{"n_layer": 21, "n_head": 8, "n_kv_head": 8, "norm": "layernorm", "norm_eps": 1e-05, "qk_norm": false, "bias": "all", "init": "normal", "init_std_o": 0.00412, "init_std_down": 0.00412, "optimizer": "soap_variant", "beta2": 0.95, "lr_head": 0.00605, "decay_shape": "linear", "batch_tokens": 131072}
Each number is 200 + 30 x the weight over its row's rms, rounded and kept within 0 to 999. Layers, rows and columns count from 0. The size before them is the row's rms in percent of the matrix's.

# up: layer 8 MLP up, 3072x512, rms 0.119, rows 2346-2370, columns 128-191
# down: layer 8 MLP down (transposed), 3072x512, rms 0.184, rows 2346-2369, columns 128-191
up2346,099,269,169,218,180,195,111,219,173,211,212,193,164,174,215,213,217,203,150,146,149,186,191,238,165,184,169,246,180,171,174,240,145,161,216,119,208,221,229,204,167,157,212,198,240,195,188,211,249,188,179,200,209,175,163,217,188,242,167,215,229,241,222,134,258
down2346,103,244,188,192,227,139,160,183,100,199,203,221,180,168,245,173,232,209,177,187,201,184,182,166,177,172,249,178,193,154,243,197,163,142,141,169,175,227,229,180,191,143,253,218,209,189,215,265,219,223,192,152,196,227,242,265,205,166,146,217,252,215,217,177,205
up2347,112,270,212,242,205,174,243,190,166,165,193,201,151,138,216,191,213,221,161,240,152,191,171,193,217,217,238,189,194,220,199,150,159,181,230,179,192,202,199,172,266,214,218,269,216,168,229,189,156,258,222,189,235,195,209,176,170,182,145,205,229,218,159,158,177
down2347,115,198,240,167,250,207,208,231,193,154,264,235,230,214,226,234,171,217,210,197,156,230,194,239,150,172,228,213,143,183,196,224,194,158,180,244,197,172,229,198,193,188,230,216,241,205,180,202,208,170,230,202,235,204,188,178,214,162,205,207,195,212,192,181,181
up2348,112,193,185,176,199,179,253,198,168,231,290,194,152,210,215,193,226,172,219,157,155,192,195,155,209,230,213,182,139,221,211,149,269,205,160,184,179,203,214,192,188,206,183,167,253,185,210,116,176,221,186,180,224,249,187,184,192,180,197,186,182,240,195,141,243
down2348,100,230,155,192,209,228,162,236,235,197,121,170,189,189,139,139,167,176,125,233,255,127,216,222,146,260,186,177,187,189,176,213,141,271,199,188,231,227,224,215,202,195,195,164,197,179,170,206,141,225,197,269,197,215,212,209,162,215,195,234,205,127,155,264,160
up2349,094,228,249,204,201,182,218,238,230,223,172,185,235,212,167,185,149,187,173,181,230,226,168,202,181,206,259,202,199,192,182,222,200,187,175,204,221,178,207,209,242,233,173,185,217,142,243,187,188,162,186,216,242,189,180,216,219,147,163,193,205,230,197,199,197
down2349,103,204,227,234,166,197,201,235,166,180,193,199,194,173,186,154,253,262,191,204,212,230,185,223,196,145,205,233,193,220,176,190,214,213,188,214,184,196,249,166,239,193,202,237,198,178,144,179,158,208,233,221,185,152,238,205,173,217,277,173,172,176,140,193,146
up2350,091,223,220,208,206,187,209,209,191,207,206,221,197,238,202,200,181,235,188,215,212,191,161,199,210,176,223,178,188,181,192,187,281,179,139,143,225,197,253,196,198,237,227,191,181,245,209,197,248,202,214,215,225,175,139,185,141,213,185,204,164,165,193,186,208
down2350,095,163,210,217,189,265,225,191,213,190,189,210,182,222,217,168,179,188,182,190,211,299,129,190,176,187,168,200,158,214,187,218,237,258,185,196,161,178,171,159,249,226,193,193,256,247,181,205,142,219,247,219,238,198,228,231,165,228,203,148,179,215,185,189,196
up2351,093,160,184,228,238,223,227,217,215,187,226,204,249,202,229,222,169,242,182,139,222,148,234,169,213,227,237,241,140,205,223,208,259,193,169,243,243,169,205,162,222,195,187,220,230,166,261,217,240,208,217,228,213,200,163,209,204,180,222,194,199,192,231,206,196
down2351,099,165,208,221,214,195,187,221,196,209,143,207,179,204,289,164,196,212,206,199,170,169,223,214,155,283,252,203,156,200,161,210,190,232,198,233,179,202,259,174,203,151,190,168,203,213,214,228,243,243,200,214,142,174,165,207,190,184,180,208,173,206,222,209,168
up2352,097,258,295,183,195,134,172,202,180,222,250,226,191,257,208,169,241,201,178,185,196,227,198,228,234,191,195,184,185,241,237,187,134,236,183,223,240,208,198,185,231,202,166,179,197,244,185,189,152,166,207,193,175,201,179,185,205,193,197,199,205,184,204,214,171
down2352,098,169,183,189,182,201,139,156,218,198,242,150,220,148,215,223,215,225,186,227,142,191,238,239,254,227,240,198,224,162,189,211,240,189,193,208,210,231,198,207,214,246,222,213,212,181,238,174,174,170,195,192,187,243,231,231,171,240,113,192,177,224,231,212,223
up2353,097,195,176,236,202,158,210,233,174,157,237,194,213,228,197,196,182,195,171,166,159,205,243,201,206,185,188,212,221,161,236,177,239,206,197,209,192,164,211,253,176,214,194,176,151,255,199,225,192,201,231,211,139,176,208,218,162,211,180,215,222,219,237,160,193
down2353,100,146,208,172,197,268,216,166,151,252,159,167,206,230,199,176,248,145,179,239,228,178,190,213,182,181,204,244,189,198,233,202,241,183,193,185,240,246,249,171,197,254,180,206,208,180,195,225,200,195,205,194,248,203,204,172,203,177,247,209,198,194,210,201,199
up2354,090,165,204,246,173,207,195,227,208,177,213,154,203,197,209,215,192,199,237,120,194,248,247,220,197,203,224,202,198,203,188,120,229,232,205,170,219,200,147,259,221,212,240,223,166,165,186,186,217,218,195,212,182,195,179,155,204,165,195,223,255,220,216,188,163
down2354,094,221,213,283,163,208,197,145,211,230,232,219,177,191,188,204,166,179,157,204,255,220,177,171,201,190,255,194,257,156,227,200,210,199,221,223,197,222,209,185,191,171,175,184,207,237,176,244,223,183,194,178,195,216,190,181,225,191,182,164,179,176,186,188,217
up2355,101,288,213,234,250,190,173,220,239,176,175,175,149,210,200,215,195,225,207,204,232,203,203,184,187,223,161,234,200,232,171,173,185,239,203,147,216,241,183,235,164,184,192,143,245,163,190,224,214,240,192,223,187,200,210,192,175,242,197,208,143,234,204,157,167
down2355,095,229,158,180,240,245,181,216,194,128,237,162,159,124,227,204,172,229,201,226,220,182,232,176,194,224,201,149,205,148,200,164,193,221,171,222,205,166,232,239,228,154,219,196,243,202,174,159,226,192,205,195,223,162,198,217,157,227,169,199,210,237,180,178,217
up2356,101,206,198,156,223,211,244,177,217,195,192,226,173,231,212,210,254,237,172,211,188,212,242,183,232,168,168,194,219,244,209,208,146,189,165,193,218,200,196,201,219,190,136,180,212,243,182,154,183,226,179,177,235,155,174,214,269,209,194,192,196,204,254,177,178
down2356,108,137,259,195,170,213,183,173,184,185,221,199,206,234,171,225,188,150,262,192,183,281,215,165,94,192,171,179,222,208,159,162,173,231,196,225,181,215,186,226,230,136,170,193,198,229,210,203,188,225,172,184,213,215,212,198,174,207,187,145,194,134,176,194,213
up2357,099,193,220,208,187,203,170,194,186,220,207,244,209,175,184,187,200,208,180,227,220,120,187,221,217,201,174,214,163,209,222,204,160,201,229,160,217,197,197,229,147,196,206,275,167,235,185,225,146,187,218,197,218,239,211,156,296,133,236,238,185,234,186,222,207
down2357,109,187,186,225,229,255,200,202,194,237,208,200,197,186,229,150,199,205,192,170,225,205,208,167,167,221,205,156,224,148,157,203,179,247,201,191,211,136,216,188,199,193,184,176,213,246,195,196,181,236,226,199,175,239,219,169,217,192,171,219,184,187,171,204,252
up2358,110,227,184,204,204,191,179,199,183,260,222,215,177,204,216,167,187,174,190,234,191,186,162,201,222,175,193,174,198,233,184,137,220,189,153,206,204,192,201,233,176,135,140,212,170,238,201,178,199,190,226,194,246,189,204,265,198,232,163,218,179,279,161,185,216
down2358,100,181,204,176,244,218,207,156,204,231,194,191,166,214,164,182,162,226,213,220,224,194,240,226,192,203,246,222,233,213,166,226,195,198,201,195,236,211,164,276,202,241,218,151,195,226,206,197,199,208,173,160,203,305,198,257,218,110,189,178,227,204,227,200,220
up2359,090,209,212,197,194,185,167,229,227,183,190,194,191,185,214,212,220,156,114,230,186,185,200,251,210,195,120,182,235,178,235,196,224,190,202,185,162,213,210,204,224,135,124,267,233,187,209,218,227,186,146,171,179,141,186,214,205,175,308,178,183,195,139,237,240
down2359,095,160,192,166,208,216,234,196,227,254,224,183,255,113,234,239,198,195,232,138,193,195,255,134,181,235,246,166,185,244,194,186,181,166,175,191,153,246,174,189,193,230,239,162,151,193,230,229,223,238,173,214,237,217,181,190,208,183,174,173,135,195,224,214,184
up2360,107,222,199,288,220,249,223,149,263,201,233,165,195,207,202,164,222,209,167,156,195,216,234,221,121,208,182,152,271,200,222,213,165,165,223,192,169,149,246,224,181,217,153,189,186,226,215,193,203,208,232,163,179,206,212,226,190,191,200,214,230,193,144,215,206
down2360,113,202,166,186,161,189,222,186,166,199,174,231,227,170,164,191,178,200,185,200,131,223,149,212,218,157,252,242,174,178,195,191,287,193,143,149,171,222,171,174,203,242,167,198,193,228,183,191,221,106,234,200,203,237,189,231,198,178,205,167,214,198,206,229,218
up2361,099,187,204,222,188,228,234,166,153,212,169,128,211,195,239,200,231,194,232,152,175,166,200,245,210,169,227,159,188,241,219,217,191,219,211,220,161,229,209,217,197,192,220,196,203,218,269,251,205,206,194,182,157,208,254,218,227,222,158,208,183,178,216,209,167
down2361,093,181,138,155,216,181,226,154,215,251,239,173,149,187,203,210,152,182,187,224,218,202,212,198,213,249,154,273,219,192,171,213,204,172,179,181,243,202,217,233,179,205,217,194,191,180,199,195,190,194,197,190,221,167,189,199,223,216,203,228,291,229,167,239,217
up2362,096,196,186,229,181,220,158,183,217,186,186,189,161,178,170,195,193,224,205,211,222,187,188,167,173,146,186,248,214,183,224,242,194,234,182,188,177,200,205,214,194,176,175,195,177,238,220,233,185,169,254,189,175,217,208,175,192,215,232,184,163,202,196,225,169
down2362,102,165,208,289,204,208,203,157,193,293,203,251,240,215,195,206,155,193,188,170,218,226,205,183,273,204,254,190,184,244,225,204,225,251,107,229,198,179,181,201,144,152,211,178,196,176,204,173,181,212,178,160,188,238,187,198,205,235,192,174,252,178,200,134,214
up2363,100,228,178,185,223,200,219,212,202,158,219,255,217,166,215,152,177,268,193,216,151,232,199,248,186,174,165,205,173,187,180,201,210,218,202,170,187,207,184,158,203,205,234,143,173,181,157,208,175,196,216,180,194,215,227,187,192,200,186,241,141,233,248,194,231
down2363,100,138,203,232,168,192,198,227,230,170,131,148,233,200,227,224,212,206,233,157,201,238,195,221,172,184,231,254,182,220,205,141,236,251,208,136,208,224,231,166,171,188,217,227,252,223,187,226,222,217,210,188,214,241,194,226,220,176,191,212,204,182,170,196,212
up2364,109,231,250,171,184,153,197,230,240,186,137,212,166,183,276,219,245,194,194,205,192,215,229,189,213,155,179,175,202,214,173,230,145,216,203,189,146,207,162,181,134,229,177,157,167,182,237,192,225,168,153,213,190,196,206,178,173,182,240,170,205,224,208,231,183
down2364,106,177,175,164,214,206,166,189,135,168,130,185,180,170,248,242,183,202,237,219,188,222,220,212,196,111,215,238,239,212,225,136,165,195,168,149,240,220,188,274,166,198,206,238,264,150,181,209,212,247,204,206,226,177,205,244,253,174,210,226,257,178,189,163,224
up2365,088,234,187,200,204,195,191,168,194,208,189,228,190,244,158,219,207,218,213,219,222,185,147,229,265,221,240,200,169,233,212,237,198,204,268,188,137,208,235,220,211,242,213,167,147,211,165,219,192,195,145,186,235,206,254,179,225,195,217,215,203,257,215,173,182
down2365,098,191,218,189,201,220,164,192,204,206,218,184,186,231,181,212,189,175,211,185,127,201,180,199,223,161,221,221,150,196,196,223,192,157,197,151,158,191,219,164,215,206,223,181,165,190,165,197,269,182,188,163,204,190,206,171,191,211,180,153,156,180,208,226,147
up2366,086,212,227,253,201,232,187,214,214,206,227,215,181,249,165,212,204,225,155,152,205,236,199,176,189,219,229,146,197,214,194,213,188,147,214,270,226,204,148,175,184,241,200,190,186,172,224,210,247,158,150,158,184,197,193,183,216,208,213,197,215,174,195,193,210
down2366,092,171,219,254,217,216,215,190,182,170,222,191,189,211,188,229,195,214,193,200,122,179,192,164,177,215,212,198,236,182,148,214,173,209,137,184,254,175,146,198,195,203,226,199,232,228,165,206,170,192,177,171,192,240,188,201,164,201,187,185,246,198,164,178,196
up2367,094,201,231,167,208,212,176,209,217,165,183,228,200,253,214,257,173,167,211,165,211,226,229,227,172,167,175,213,217,234,231,197,209,220,238,230,245,197,266,223,167,182,189,187,298,187,219,181,157,165,184,186,169,233,221,130,221,201,228,207,226,185,189,174,181
down2367,095,235,274,177,203,158,212,130,253,169,218,170,162,170,154,191,170,112,259,251,204,198,177,228,207,262,213,195,268,191,170,194,217,195,191,210,210,194,190,176,184,166,194,218,191,231,157,184,168,184,216,180,183,158,210,205,231,173,177,201,201,184,195,191,269
up2368,093,181,200,169,224,230,195,156,246,257,245,230,195,170,246,181,154,203,236,268,221,153,204,194,238,189,199,174,234,187,207,191,222,174,170,285,235,178,184,226,183,216,145,174,207,211,189,199,156,164,254,228,228,132,216,217,210,235,198,144,186,202,201,221,210
down2368,097,207,215,237,240,216,249,239,228,158,207,212,268,165,162,219,234,183,223,257,197,232,222,170,174,251,195,178,228,203,258,200,198,203,190,204,227,199,192,230,193,199,243,186,202,221,153,131,206,187,296,203,214,177,205,224,190,177,200,256,161,163,176,173,237
up2369,088,223,194,179,200,201,172,247,188,170,273,229,193,240,184,217,233,185,221,181,198,189,245,190,202,184,225,152,220,188,247,239,185,143,252,249,203,203,238,193,154,222,144,158,195,234,228,214,195,164,185,180,234,166,149,236,201,218,233,197,200,206,158,168,207
down2369,095,229,236,184,228,184,246,173,212,181,180,239,217,197,257,178,179,214,179,172,211,200,187,232,170,134,216,187,227,207,160,201,211,234,211,190,208,142,163,152,239,177,201,227,194,201,191,155,232,118,212,177,199,178,145,169,206,203,231,187,196,232,211,216,192
up2370,118,195,230,223,227,167,184,221,166,142,222,204,205,240,189,213,189,192,183,207,194,171,177,126,183,258,174,210,199,172,210,136,190,226,227,217,148,210,201,201,218,167,241,153,229,215,166,196,220,239,168,219,182,213,211,216,178,186,190,208,176,209,175,220,191